config.toml
n_head = 6
norm_place = "pre"
bias = "none"
lr = 0.000911
schedule = "wsd"
decay_shape = "sqrt"
Each number is 500 + 25 x the weight over its row's rms, rounded and kept within 0 to 999. Layers, rows and columns count from 0. Numbers have three digits each. The size before them is the row's rms in percent of the matrix's.

# down: layer 6 MLP down (transposed), 1536x384, rms 0.0465, rows 292-471, columns 64-95
# up: layer 6 MLP up, 1536x384, rms 0.0591, rows 293-472, columns 64-95
down292 141:477490501513534481491507496479496506471505430446554501504461510534490494470450520492556556515501
up293 106:484513494499474515501473513481468528522453511471462509519469540453524558536507486537473492489473
down293 098:513494491470500482499516508563510497502493499506516526523464480516480457522480510487517510528489
up294 097:451516509515530498498492473541524474528502505475487523459495496502536491430535491509492501495527
down294 090:512501459489485468485500522470495516461512504525541495527514482515475529534490511490527491502509
up295 059:511486522525525523508484528519457518451509489473474492493498490488488484476520493528475479507507
down295 049:485494461488474467515502440477544504538493501526516506504486511526487518536474482475500508481501
up296 101:549493445484498534470484480510512502500524482438495481517491468477540528491464484521494490494508
down296 086:469482535542502454543504547516479505461490510544499497516487531460473490471495501505497507479509
up297 109:483520473491498462480515522515511495499522524497480481464452531507490532496472515535496495498503
down297 105:482487507544571526531481467470493488514460486510506489537560469454483507525515496482509508531499
up298 106:494505488517508488501473480511515470505515491496535470537491461480477504487510485535545519512478
down298 125:493510544487531520486504515511496578476511497512490513507537519509545482475486559476509457470527
up299 100:488457526530519505537537468546492501557504510501503494534467477477516506513510504487492514498477
down299 084:504539478447482483473495549474515508506480490517494481476555495554461500502469478500528508472516
up300 114:503471504514479418529454511500547529504537511493512463527464501518484465490501547526498515503505
down300 112:492529541506522520487535517462509486500443525482514524456538505495470536509524506513522501503489
up301 100:493503499490447436496492448554475512513518509496472454525473507534487497494492519552487518493512
down301 101:493481513537539565495503490428515488497510506530542520499494475501474482531501472491521511487498
up302 095:458531489506501509530511512514502535550515485492479543508507495501488472500511535476510506451528
down302 108:501488487514510492494479569461557476505528475512499518508447514513534488515534490533493501498523
up303 057:497477496482481503486472521514491484459512510508474489489508485426535502491456509477492510508530
down303 049:492517520517515512516499477455491514545502479511519489499485505563480476533525496523520505496441
up304 091:519495459543544519500460526529491496509495554496504458516504521496529512483512513502514486509533
down304 097:483511498501488489474479527492499551532547482484532542481507433496503503501492495517488472488549
up305 099:497421515514485531510478522495497526516500496536507517497500524537511523502479531505475533526509
down305 089:494501491519529523460451479499488449476492559501524527508505523501471472514513492494514515495508
up306 110:520469486494503506486518505503491466546497468475463485501504559546519509525527517479502538520471
down306 115:517498457491504490498529521494504512540470506485489438481543508508492471462462483505486514512474
up307 099:473482468523452510496477497497499569481475535512483544476467512505497555507449466548516507449447
down307 088:515497496456514482518483510484528462515524521513504479521525487457477422515555496467482495544523
up308 101:490509457536495463553476519540506499496504518480481494497505522531468510497508512490530559469474
down308 106:500482530489487506461508498449428472497497527535512533448508486453532490490530511510478485518541
up309 097:493508476483509487504524519515483474527496535513491497514455448508484523457470503520484520500562
down309 107:502511494473474529475488500483508499538511527500482517471482488532513464532502531484507497459506
up310 106:492483454491495504526532501499527449531521544484514519469493525539457506488508528490466513476495
down310 102:470481495528503494499415492513520498516522470466509513528534478481502528531491507537516523529548
up311 104:503470527487499563497495505485550492517504491457523489507531454491513496497461516485524483473519
down311 098:465514484512485493507481521464511502458503516539492509473536526496460512499514488507503496489498
up312 105:488444482509533470545489481478551520509508548460489501535526515477552518490512548501510508514531
down312 100:517520489471496525460503489526458500500509461499477483485465442524486492514472502499491517515480
up313 107:520536485509452495491513510533499476490495490484507490500512483500526493451512524543500498481519
down313 106:485506490516523484503501490448496519485502496521506536497521519506464544521504422425537519472493
up314 103:466502536456499479517492494533511506504508475539467457520501488481502474484469511529491509525499
down314 095:516491489523472537508497497472511512526497485494529554479528491473489505505490527523486477513491
up315 075:532496516486546514531486484499516513531525506502555513508502529514520444492454493528530509540536
down315 067:491514470501463473475522503524462486486460474505459507516507468489473566510540485492500477450505
up316 061:518480472488459483501532524512534481500486523518477488500538502567588473542464483519530505509537
down316 050:487511503512539504505449463471481525513507508451531517504415493447439539471538501480491494505477
up317 098:476508498515509508547480500509517458517487455481494489510533481500483471494521458504536526481524
down317 115:522500515483522471510515482483490545490498542505508489499506495528514490496477535506447484493495
up318 104:530477416483496469513489499535472486502496434477453499540516501534467522479512495492474477466561
down318 100:482484503513484458465525506483550503521524512507490522475508475463522460529477504482480518520495
up319 099:511487461485473481568480459534537491501524490495446466506483505529484485533501489514519529480498
down319 111:504494541505536534398504536496492464462501481488486533502478518482498534462490479503483462472502
up320 116:492495519522527483515511483508541489481523512518493505546493506496451512550426542483456531530494
down320 113:474526496484494502482504521462451481525507476487507513502469481503516474488493528541508514487475
up321 093:489512465497493529516500499492490544444526526485533461505457500514527529476486480501475495514501
down321 079:513504497498512506497499502486534475565471433490495543495510504495460433523539561512570513465490
up322 099:518491418495470457502497475508536524495471512433465472521518490505513479528445528518514509487493
down322 092:491517545545545546492491526508487491480518539553553532523449501491500512440494493460480484535499
up323 072:491522486509499466512471513506477534478491523549476528467512457536495469454502501502515520542505
down323 060:521472489481522479477517458488529460511517492436518441529504530506516526553441516496485493475500
up324 103:515473483507494461541494506493538517534548542498453421550476447491518562484511509537483533475490
down324 104:487468546509491531447495470481511498518507491511519528461531545543502494474507484525478496512498
up325 101:487500475454479467546462488519533512502483479498500463541496518524487512517525483494505511461460
down325 115:500496521539482507433514487466500493481499497520503512510500501500533537489489529497487475506537
up326 093:479468472494475523531496498477520486508500520532505515507545483475460535502515500458521526502522
down326 094:564525457548557460487454521517494531513506467464511488475462499537499474499506510565496529526488
up327 100:514415495532510564490504527501495503498479494494521527495518481541537505511482523490533517488504
down327 088:491514501481531475489500521499524537518513516528480478519471519461493531539525474532471476499487
up328 099:476462507503502551502502585489485489521530527502441504498519513459486482513493458505539485475495
down328 090:491538495502470458539508450492526514499498531496524484513525517526518527509490495525480507504535
up329 098:512467479490496514511434514502521475514476459496492516575482444506510506503501485484516468510508
down329 093:477505490498511472488530479499519536448522522521501524475529502473488495467507524531461532518546
up330 099:480499506480506524533471505553513472549502532492516515477471524476479479474490464504488516486514
down330 091:555470467505522474517500475512510481502501450493493463529516501482475484500505519503482494490506
up331 099:492471485460540480500491516523464482492518567441471446466540522484509550494488487528505509518504
down331 105:497523513490489508508456514477523505528493488531497506470496483553540501531459526518500479517478
up332 101:520500490460440520485477452485470500557485466555495497509515510516503474511510478534486529502503
down332 093:486483500511545474491491497503532487448526482475500489504504472485523505496522527475502478510531
up333 094:538454466535498505497460548522519498460493522458542454471521492476523522492528500514516510521508
down333 101:505523490450502505444502514522521511517486521507469547484497521498565483509501481562489508482517
up334 099:470469490484499508528522481502468492473513491511518475484486531479472486484553515496499529529507
down334 101:479520485519453493506540514489504512533505490462472539513524478486517514515487497515504506508509
up335 090:425471497471521493505457519495513548519508477480462489526521507479537503494437515525496515521489
down335 100:528490518526513489488511513480497506507526487519492508496488534485562469529500481519525479473511
up336 088:435513473503443490528510488489475494494514451484483493476493518509493527522501522504474504491455
down336 098:531470523472493502488467518504492505547502487474458500510520505512491465482508471524486523496506
up337 096:490469516498488496533498442488500524506507465472451489510518454508550473532510478473508530496479
down337 081:493516465467508498515463508522475490466480543519510490548497539484473509480484503544500525503505
up338 105:501499511500525482516456548489469509551491525497458518505505429530527510501487495520512477514526
down338 092:496496438516447494507532458517501510484463503489521509485480538497524512486516504464545514504507
up339 096:499524531466494493512500500477486497551516496491508527482520500512530528492483490521495503520509
down339 084:497461478509511507465505496537481511471512532500493500513503527485502486510503516494494500503483
up340 099:492550479487522502507504479479491518559501457497442479493502536511479488513482494494478496502513
down340 102:488474501498489494490473511518503504464506529500527512524530454475526565471518505498567471531502
up341 096:489504470531470506508435551532475504508521513470488524500534533469539532489509512538491503494513
down341 105:514505500472522517462482519501494512495505499489501501530468489542536511517490584515491518472487
up342 093:508495522547487531504519536512485455568535523511495483499539477464466520491531456467521474481526
down342 079:517490466470564439480540466495540538428448491485535527501488531483504485542494535529500495535491
up343 111:437486505499525516521476539466545485493472521526494469480504457494485477545507483497500484485496
down343 116:549542509518508456508548468508451475489498452513529504507494531484490506481525512470486481510506
up344 119:517499505513506505492482519543502529521534493446454457479504465504519524556478480529502489514526
down344 105:495487526497485485508504499502508467473463490507513490516510525506495483459501552489518510502507
up345 081:513508475491447508502521472528526483517496505456486514502495518509535467507478516504497470503449
down345 068:485483509480558492489495524469495538475510486544519471496497510487481501503545501469522502489525
up346 091:492507495498497511533478544497498499500481478531500499509514475507495541516518481502506480478495
down346 076:514480481460519446464499469501540473537493525476543522533504519482504462521541540493493494529505
up347 089:527465499490477466475513492491531471548482482525521506515514504506489481517488498495520522499518
down347 073:487504483488516520501517490511459523456481543446458514462468490500493553480521515485498478530506
up348 093:485485498511527520558447520528490491484530536504530501492510517497502530498521521484560487524537
down348 111:492500492482536472498493512484516512527534490477489492522512450481520479506502501533477501473505
up349 111:488450455492527470541501517512498488498513517496540444537510452507476503518505472508480497505590
down349 101:488490501532516539478521494503540495514470473500507488506585489531523505475535551507510488477496
up350 098:526518523451502521477492517476536508497543457519473459455508484479486503479496488503527523507493
down350 090:484498456535521473509530518511446504508477532511512498546500533546513519518505484499465464510512
up351 101:490463544535477536516484538529509491477536486497484525533508472484546494510512531501476475485512
down351 096:498532465486513495496501464477501504527484519486531461502509511541478535538485433508501535537513
up352 089:501494490511492504540545488550531499523484529514513514489482496496430513509489479483512521511547
down352 093:495499467491481527462505485442505522539539482522484510483507492473538450534484485489502475476526
up353 105:504476500487465487503490515570503486533517458469456494492535524482522537507453536547462499534459
down353 123:536468506487486494483505525503500533530497514465474508475493522464542508513481498548461488508509
up354 102:508532502549475501512477504508548508532486486501493468475539463487463481499515510481483507482495
down354 107:496500496514513507490493480485461522467517502556513515504487464482515534490512463506481503513500
up355 105:455467492490487518493473547502501487543490480499519436468498477528509471495513491502515504515499
down355 090:548520521496494483544504467526491468485478526477517524519506466461519537494532564448514451502487
up356 110:495446475461469505506452469490533499529486473533505500500479523520506476512482494510526538475473
down356 118:460514537491491540480516510459497535473572479501469520498506445443496528457519530512493501518537
up357 103:499509506450515477516510497468519528551529469525485498476511529523449530496494496498494486516477
down357 108:502533542552552507487507528511478495474525474525524523496482509460490475509491512502525477533521
up358 115:520500536498472487528468488486524470510520470483510481534524478500469505476475512552494554492529
down358 111:502482513482491486480496463489472550466503495491498462513538495527503502510477459472504508518505
up359 101:499496441545474533510515503519523480478464475516513522527477503503510504490543516535485488486489
down359 087:525441511486528508471504480477560472506495495492470538484523525508501514581466478445517489455491
up360 088:520443445530451525469485536565481496484508533466514500509494516532513547456500504506494518515514
down360 099:525495513520507500457504510470507477515487543455478525544503464501538491488484517536492481464512
up361 105:467498418484479494483514536514517456512495504469485512504507485512539504534495511486481477524518
down361 105:518514504533530522554449460500492567502488529533501488490525497525509480497451497479506533454482
up362 106:498474458472492509486523531511540497517479511475466537483508531549501511460489532458493537484477
down362 098:537535519477470552494481493496461502500513493495497448514508475455500507519496472472508460523511
up363 101:478494496511501501515485499499519483517463509453576424505513497558520518518532504504517514510483
down363 086:470505521488498474462483488478496471458523475556464538508496469460484481519483464509553514485488
up364 092:503482540498499464505520521516493505509521517540484513526476437496511497500465474487473519476547
down364 110:499520502512517489467500534485512516522491492465497524497516523496528479506469527558474485485491
up365 109:498490524552492504538455511523499484487559472427498476494473514486559487534478530519485488555531
down365 109:515498481514490509485528455509534504496484547502502521482475518479503525501544479521470484470461
up366 115:501517455517531489502498513541477507549490525508501500495486469515506507486514578499462502504499
down366 139:507478513515456553489482444436513492469503469502501544486502518502485466520432435476549522497508
up367 101:516560513502445482462493471535480510441502446496479465467554474486489503480562477507486539508449
down367 085:466423472498540510517507502478500494553515517482494483520472527527493546510452516466498466504538
up368 075:488497527540473522510467541536489521506504522501462485527490507496476475492514519455489480461516
down368 059:491493475461507479498513486474488479515503491486558548482489506527511528504485491544518527525455
up369 092:487534494485460507547509526483519498494473506514487496492455495500532500498508480501500523528496
down369 073:517446496535535507469480474510522512504534489475531524527488537522494539484493514511480513518486
up370 098:479476510506511503524527548512515467535544442506477500498506535492474498492507544527500571487496
down370 096:522522499504515495495469474495477533494500535523526533524512447498526504490529506493492460531517
up371 116:512465510516498514481451510525500514446479470477450503503524511512531547478507485506512512519506
down371 105:475528473454508481484507538502492502546481498505480492495538499448524491506494486498490498514515
up372 095:533541495497487447512533505527513461506505496492522528546497499513489554518484502558474483518494
down372 100:480502545488551483509494471442474487477512481528534504489504439500489459492508503503474523502540
up373 109:547539492501521488465491516483522496546485500493520472503513480528485480474492494503467467502528
down373 106:446529494500486521532486499512480528496533469467470552539495457484509503478504517511533521493431
up374 105:486461525434447515477477498487506523471527525500465464452486504457512488503510488478449455501505
down374 101:495517515552521491511510514550509474522494525475509490525496528553446536517512531535535496430524
up375 100:512486478520453490533503495510521487442479489488486496495475492499525530508524512545506515466465
down375 113:517538458478472498485504530504512529501495481536481516488490511489514507561496504513490477465494
up376 118:500495465504480542532446479528507485508477487532448475506542532484499518558504511496506508495491
down376 118:511504491518508465508554503480480480447523503522545500522485456507522474460521499493488508553478
up377 094:493476538509498521500502533511527508495517496515505491520525514504478502481517485497464518481497
down377 106:480492474507544461517523485513497510539533526513505517488509526506522469499528501515514481489495
up378 100:468468481464451499489495478519466496492456479495473519480511485482552496496508467557490498475526
down378 080:524518519514495500514493495497559511490517517498502475508453506476448530535459497457473498524482
up379 101:480498511483470488528510509499493489520474493528467526466505517517479492497486538502496505525503
down379 101:531550504531504515511500457529508502478501487493537524486533468485465502485500530524524507522531
up380 098:500505502492528506514478518534517500469520487468473472528538482465503536496513546517477529491522
down380 110:534494495508489461500494505502528534516502480478494512493501524477523456487468499528455470494483
up381 108:487494467563533521474474512538494540495516508512503496456511551510516492491497473519540520492468
down381 092:516521522431438490521501498482476483524502511453475508513489512468453484506494532472480467478544
up382 088:464498503503463482500502526488496483495527553474517475498499506545489501488528480525484522469490
down382 103:497504504464524485470506519518527502513516456500491496489475446499565456479514509523466459491491
up383 099:510504476505500511513487511472535509530556498480477491492498553495491522500519519518507528479502
down383 088:495518494515501466513479478507495489457486520530552519531512524499514517489486525472484503502524
up384 107:487479504518460524517509541517509492497509486535463528478487488450514520471541528486474504483489
down384 092:525472494457479487495525413520528481511483511497530447497528498502462513555468508486514535515518
up385 096:517487491515435513488459515538501505471517519466504476467514497515488550456530506505509531536506
down385 108:513488488462536508481484543434488539490491522490495488482512510449504507496503489507493494529462
up386 111:512531468484522475527509532500525475478471502491494491476487465513509458445470492528515474479566
down386 102:462503539478529503515501512463505557500550475506509476515487523517492476514491555465488561512503
up387 109:494496491521482501516489521530529522484490517496507516538471471506511458520505516516535519445477
down387 093:531546490503520505520474487440453484492505489510516519451471503489489514463482503512467451517506
up388 111:467531492537452537518517506480561489548525527539533491508504508533498523485488501505502529512478
down388 111:520473474506525532488477470524444503481496466483483494500469519488468482538490525510569480475470
up389 095:500481509497473499505493494497485505479509527470534474469538552464499488525513505508553499505511
down389 077:499483486491522501497498491520499495512489502517470502497468448541482490489537521480481484521471
up390 097:508488454483521509509537494508496481560497503447454477484537502513499472520522480507489540457522
down390 097:536526554505500503471479471469492488478519537519560555499487470452504500444474515473544472545523
up391 108:461479468502466485498441512536517504517488493505521536509463543495567498491488522562502510469473
down391 108:557526519497536508510511480478513488476520479506512516478467483438511514470496484531499519483520
up392 094:494538506454491516525502471528501487499491499471508493542499518494513470469502514515454500501487
down392 104:489540496500515467499506495484506543516489479513467507463485477542520517463512481516490505487477
up393 104:507485432533467503513460465501479530510492509472479479482518516492556467480503516519518522483521
down393 113:527533533524561532491478515476523474437486460522495516500493442475468523496495499472509518504517
up394 118:533501510520526485486477496546486460546514464457516471479499438479486510505517506520510504477526
down394 130:459486477509488470529534503512524496506448543539492500521506524541513478512509560547506499480500
up395 070:484519496480475500533524492498480476544512500527545493477469457466557476503514499464545475504527
down395 061:514471494517518510476487474498517500455475517450473510541513527522443513514481487522493539503486
up396 095:521492465491468495508454488501514449516469506463506454474513486518521544537502550522524548510503
down396 094:488506470501479446510480513490545516514508484483477502525499495476512492505512514500471483525500
up397 098:476525523487500465525482520528530484499511512481494488535491499499484457505503527513485486508533
down397 114:490508501481488489480497493439487493519482510519459524478529490506513524555497483517528445497483
up398 119:479483498507469509516537495502523485506505481552521484527515472517470492519467504486485486483515
down398 115:528509477510519472530528522481484486502471466537511502506509503469527453482503477516499445498506
up399 108:504446491508517492504504515491488475475505469532471523549484501523557534544461548482480484496471
down399 114:507511505500471537470473566448513530550511476471496487504549471459497529437487497497524458502490
up400 096:480512481507526480549521463510526463529498471506532494490546526470475482463494504517500490492560
down400 113:528503477499482491453487491536483566502522527531477507486447485475534525540481531542490496502489
up401 107:506471527522490473543520539516474512511509521524492507497488504544503522484476487540510519506457
down401 097:489530464515516466476481489503534506494551490484480465504540532491457475531501509499520500540508
up402 108:523525548506464516468494516499506502488478469532478493516498507539537477508468494508498471447438
down402 117:492520463475527521540474522497487494526535528464506493480512466500455520463518497507493490517518
up403 103:499529457494504505538526530514520492496504472418494528495494537474475554510506513501495516482483
down403 115:492494530497483423521528489483506495473473533537491488465474543526505490509470484522534519484479
up404 106:438515481521501475494471529495520471533456528471498470510473471552534511535486496547499538490478
down404 109:508493488483528491493505509494493532439517498571521529490507525475470507494487516503493456524525
up405 091:426537510543507534541447497498491492494497492517518490526492522483519492509537527529464515495517
down405 098:529496522480533516455531509513480480496497494552498495470534469499519478513509496510480507508502
up406 090:502490480485528505474521529498470576507472520466481503482517499482523454542478522551502488487503
down406 073:492496518498482504507476476489546455505500486549507531523471484515507534478550491488517498490435
up407 108:422495498465479515506484494473546525522530520504513494485476493509493518516500502493520492532469
down407 115:499566503526526511514540529494479526474503508537525511478532498486510456482516493525492492508466
up408 096:516512485507516518489457491498502474531507548500541528549464481489502504488524506514499523500528
down408 096:514522498471542482510503486514494504520515512536428429464513519502534492529523473519499500494538
up409 095:459457493462510541532497489460526476517475493516518449520530502471501518521486498482469501518525
down409 108:508500508488507510458528517482475554513503473492486508475480452480562510508514480560483462494478
up410 092:483486465509466477524470476514495504482477508500487489556497478488521533518469557478508467525525
down410 103:516511493523507488474491470464508541523519502493492536471475505514524457518546437531518527446530
up411 090:415501504524521545511499510535521482493497494504481523553520463492478501507479514489488482541488
down411 079:572499506488489467507497474488443519516518525509528497486485528527508510503494487516530500477520
up412 095:463514476516484523490452494518514482484483508488454468520498501527514520549577520513497481480477
down412 109:541469527495490501467478514492515523519489479466493525443520514502513520498490482468481467485497
up413 095:534509497502510464515519493549508504506534514480499508499494516505490494488477509475497497530557
down413 104:508483537491465433483500504487488533498500490505436508464497502484546493503505499566455496457513
up414 106:418473498521509524478501518523487467515487492503485507482518524493533507497539532491485477496477
down414 104:512487489490495530499531495488517498469481484500446471493482485455479500497516488517472518516506
up415 091:482495554510494495525456547470492461537486517486514490484498502518513503494529514548481472470503
down415 081:511485429479504481466534444532496526473505515497460504524478497478480519543479522468537529549494
up416 116:510505513515493472474479506522483484497506467533506511556492506491504501501483461489482518539509
down416 110:497461511506492516517520490439515479515514515468520468484557474542523516498545536476539485487521
up417 101:501477494494512483515522456522514499517502546518458490501467498462505541530513550545470505525512
down417 088:485474548527528519485453536478493469507510424495528535533512512534482479496488490481523508497464
up418 109:487505514481521486475546498520505530506496521502523509492444513506495471479537595537476490502515
down418 125:534478506518458535522417497469513503464507501471497519465547476501501497551508462455540564490497
up419 101:490449501479524493513495487501554504522515508519505456487449474492545522490469500535534511483493
down419 084:537505527475476519512495522491456499471486478527503512525512504515468505513506509447472488488468
up420 101:500464511500487526482485531503510478512492510492500480426494540488509490543429512523502552479476
down420 099:489503496529504521508476489516478490473512480526519502573540498545507501481536519492554517521461
up421 096:493478484490472483550468476491483507536502488473454474477495510510508490504508525499511538505489
down421 105:494489501496510494498489468535449539491520496509504494516505460495492475466514491510526492529515
up422 104:458518510487481496505488486505493456515500501523484500478526484514523486478458493523502505513474
down422 105:505510530530471503514507477518508507509517467466484503523472489528483494559542474469497520491484
up423 107:497501474501516494502531517563486502535540475496510524518471469568538516500480521525491512495507
down423 107:501517476470515525534483483488486495481496484519512470509511493495454493519532455492560524470520
up424 095:468479488498505524502508564480523512561563545534494544483490529515471522494512507533447517476489
down424 087:559556492496510476476492475492494481449491513526513474499505519509492507481495456471549471582510
up425 102:473454480462504476530478536544543507529505542498506485521519497479512498484481491485518490509512
down425 107:488470470514501521505481469497499498487477554508508540530504510564503521511516483518499487481499
up426 108:513531539521473514515496503544488517553499457513454488531490487476456529453489505522509462473483
down426 090:470487502501510498509530480462552489444503478479514481467487486510541469524533516503530525516485
up427 111:510486468529478498534504527501460489536447517466493510484492505510468458498470541490470536549500
down427 103:533524502530495507466473468516538467499495515495513514473511527554506536533505465472528475482487
up428 094:485474507488478524491499537520523483488454496465496514506496511535509490567480502498505487532481
down428 093:515501564491480498509489482458461500493489535557556529503533488493501489492484510495562535515506
up429 116:506506507475531499491454526482517511530512476504476517513519456488498507525521473507469502475529
down429 113:469503509510488502490453499477456500491470531505510517514522499522492481518469444485544484500524
up430 090:491501524487492474551511468492537482503466465536477473504486477476479512523483497505517516490528
down430 102:511520500502507503441508529505517494512503479513453523504497482491552503500514549541473452486519
up431 089:491481500452492492494530488515518487472460556534471484506486493515531497526467493503531507482525
down431 089:504518495453483476522493502480496521553498499486486544479487532470534481504532478537436501521465
up432 092:508464486494488471530544472469519496518469497501503473502515498529484486529493544493539512479538
down432 109:509519504486523520502498523500520485449520517505497531474466478428517513466478484524467479521500
up433 103:494489533494494501519471497481516512494503517509512515539474462483515513538488493514493502523460
down433 102:478526489455521499459520533505502571532557450443508510496488482449505521523490500492458560498465
up434 092:488501482507485480478470533495499517554529548462493531533522499490500499453480493479509535518490
down434 114:528498490496501553452485505475488517531483506466461514510513458485544492507493499512443485515532
up435 098:477465444518464494497518540501497509513519491534495510551552500504506511500465479479525489472527
down435 112:539460497478516475492501502467519514489519490482508454495539474471500525527503501547458471538557
up436 102:483444489480535528479465534510513448542528512493500501509521553495484517480483492531455495537473
down436 098:472509474525502462447456490508519562522513489534484547483546458514519502553517499496525503500562
up437 092:499505476495487517539461525500559480522491517491515509490511525530496468500515517512504538489517
down437 104:469504517516491523473494542484533496497491514496463543498520433502516517505481501486494486517490
up438 106:498521517522468481531503535526489474505490489514486538569544520527481521513494512517502515513501
down438 108:483481535481521520487534425475550555471472517505507516457490515470513494476530508453519479512557
up439 093:469504521488517461506489535556507513552493525512494505509469497501472493492489526461492511463551
down439 098:507506506510494503484494501483501540517549498478523518482487450504580506503493438516459492495499
up440 108:492523504462487486469527505531529476536495456524489467512516484501466471487479513472488524479542
down440 105:533523460541506447512525518486472484486489519471494557478519510519507543504502529541533476520463
up441 107:519496499520469528508494478531489507525563494514502511458513506518517504505437476482485504506504
down441 105:475506524484489517507499470480532498496479495517495520514470508484496512477480506538503474524468
up442 084:535493524518531472470504508510544492512475496540496475503542483455523474566476550519518472526534
down442 074:476512455490484500523499487482440492482522523457518507510436507551471536436525477459485512488497
up443 068:496507508516492477469508526524485504494494536461451490529484523495503516511481499502546526502532
down443 057:513485505511489544502511462458503489519500451532566524474508536506489494482509496488461470500457
up444 104:468509482496474476500528493533505458548506489467483519501547560518501480527464515446484484512523
down444 101:495537517513454480509450503498470509531432460483488531568498499559528496460538479541499490489461
up445 096:490478524437505436506492532516533518521523479520490481546473537525458490484479533511456497507463
down445 097:508462527519530513513522482478492479526512513545518516500523479429512518529520522489504504505500
up446 094:466514491507496516497457483550464486477500469513537437517504485455477487492515460544442490488487
down446 074:504492499484474515520517518485522500525515499514469519492500549539506530519504497478545520490484
up447 096:446497483519415483483492522546478535440468529454473451478498541468497503499499454517491501496522
down447 085:520501518486563500528493496468502522516488468503490513501485483492513495467541555493528518488449
up448 070:464503486527473519505505456498503503542478556477469510498479468495480458500502475462516518483526
down448 061:536451541439517480480528523510481520494463452527538485485505531531526534499505507494513486519477
up449 111:463474466442504439491532529518514495536533506466442488519443531504456535462458511501478538480453
down449 111:516536531532500523465504474502546457492443472505509574497516508500497482524505474466512502486491
up450 097:476520507501471501514529480520485483478515500557546477515520499513479469502496487500483505443493
down450 104:487520519527519521524527507460472486526512472476476536451506455519480504515496458514497511473488
up451 102:520506486477465516520490495512469518553526439491474491523514461492553461492557511547519511503512
down451 105:509468517491529495469441503466523498465466499523496499516495512510484508549497488469525501522525
up452 095:452511534499480493514486466531511477464478467480485485478498495503502507523444485507492481508514
down452 107:526482479476472454503484537499470534532538526460500473459474472482530472502505498526440478497503
up453 088:497477454495460501489462544502490485531507518446487523512506467537497562479471483480535539495506
down453 104:518510504490477514483526516504498500529480517502484525493502500491570482524498478555495467481468
up454 084:495502555483502509514495518501486497529520502533543501504457478487537462489501524465555472473516
down454 070:481496456484484510492531495506518517483486499481458503486559493515460528511473509524457554538482
up455 091:484489447505478490469488546450484478477492523518534496521492464557464529498509488470506504482535
down455 107:536474479503532524480539546500516520534548491481444491507506474510541471510498506550477474507512
up456 112:482500515481485545499484543511512516459462486527507533459507489515500467483515499538499466515527
down456 102:530487446529521445484507479512516498508526472459516467529530492525495513480481507469491521483525
up457 106:492513506465502456550523488510485484544482487504492470563498482489513480499492502509522493485482
down457 115:508489543557549533469501497468553493531518515533493521474560539487470516517531510479472560523500
up458 107:499501480482528508501487519470526499572537469474442497462520481447550489530505479518542504519538
down458 097:535493512524453501476501488591507553441426551504495463514458480543482487547516527488479487530467
up459 064:518530519510469512481520475517503500510480469496504517523511520446509467487491512515516534472536
down459 055:480453473504521506517468538493480520485514521524491485501486516552497531505530501513500454531467
up460 102:439502443512496502525510508503500437509475519484495477514483507522482495528510501506523562495489
down460 104:522539524462505512479463513503498517475531473542511537517510497468530527441475469513472485534492
up461 096:468479506464521523515522526517525451552506504518486488509519530493477531520497512493482494505589
down461 107:516513481500505500480474490500517550498521481430487529479478462521542488497512469499526483527495
up462 095:451499524497475521534462539504507470508527506538508490506496515474499520482502474477470491468479
down462 103:533534544500503462438486482517500554499479479515491517491497487512541513510478493494503477449520
up463 104:541492484521481478513499479522480503531485466473459488509504529501508496495470535537512476510510
down463 098:485462474536519511527528521491543495515523485515501514476491464500494455463543532549493531537520
up464 111:503538505484519473538478507474537499525491478482478454527483524517494487494481548491473534529538
down464 103:517490484500479518457520499551511531499507510457500545470535496429470491509520489465518492500474
up465 097:484536491530524486476484514512496505514517554486453514493462501481510473523450521547455541509518
down465 087:519445467466485489529490502520494516493493482511524495472536481521503511488544527430479469515513
up466 101:480470428507482517510477503480534507503539517477515468481520470524499554528516538501509534504440
down466 102:510504452536512503460421484520516511491477527499476556487438495535529522545485505516493466519531
up467 114:510538480527500485496513491522479469554496473497474499481577470517485509487494498504518496502553
down467 117:514495504488477502488507516480499522520504545515531486539435497491502484505490517523472524533494
up468 101:534493467503529515497519483523526466545517540546490471498505473508457532488494509504497505479554
down468 083:484491572474509495509507501498499535470470466461503552496490521511529523537511487510488489507558
up469 116:467470487495488497519498477495493485527514552502510551509494501485446474504478513526445489463530
down469 115:528527501496496499465489476474517510511514489505500483490514523532481518503537486473496508481499
up470 104:499510512504467506512485527516515492495549453486506500501543411507498522536517465510458477524466
down470 093:477503489471537496502486478492509506462465534501521472507473552499526528468505530492522460492489
up471 102:483487480479518491512520503518554475521513550504459479488525450464521466501478502516497513508524
down471 097:534504522513474529496465479472473509494514501511540522457454472501474541491505528490508478497475
up472 093:482481507534495484517491504537503485449506486500503472480509519472515507484516516544539483516478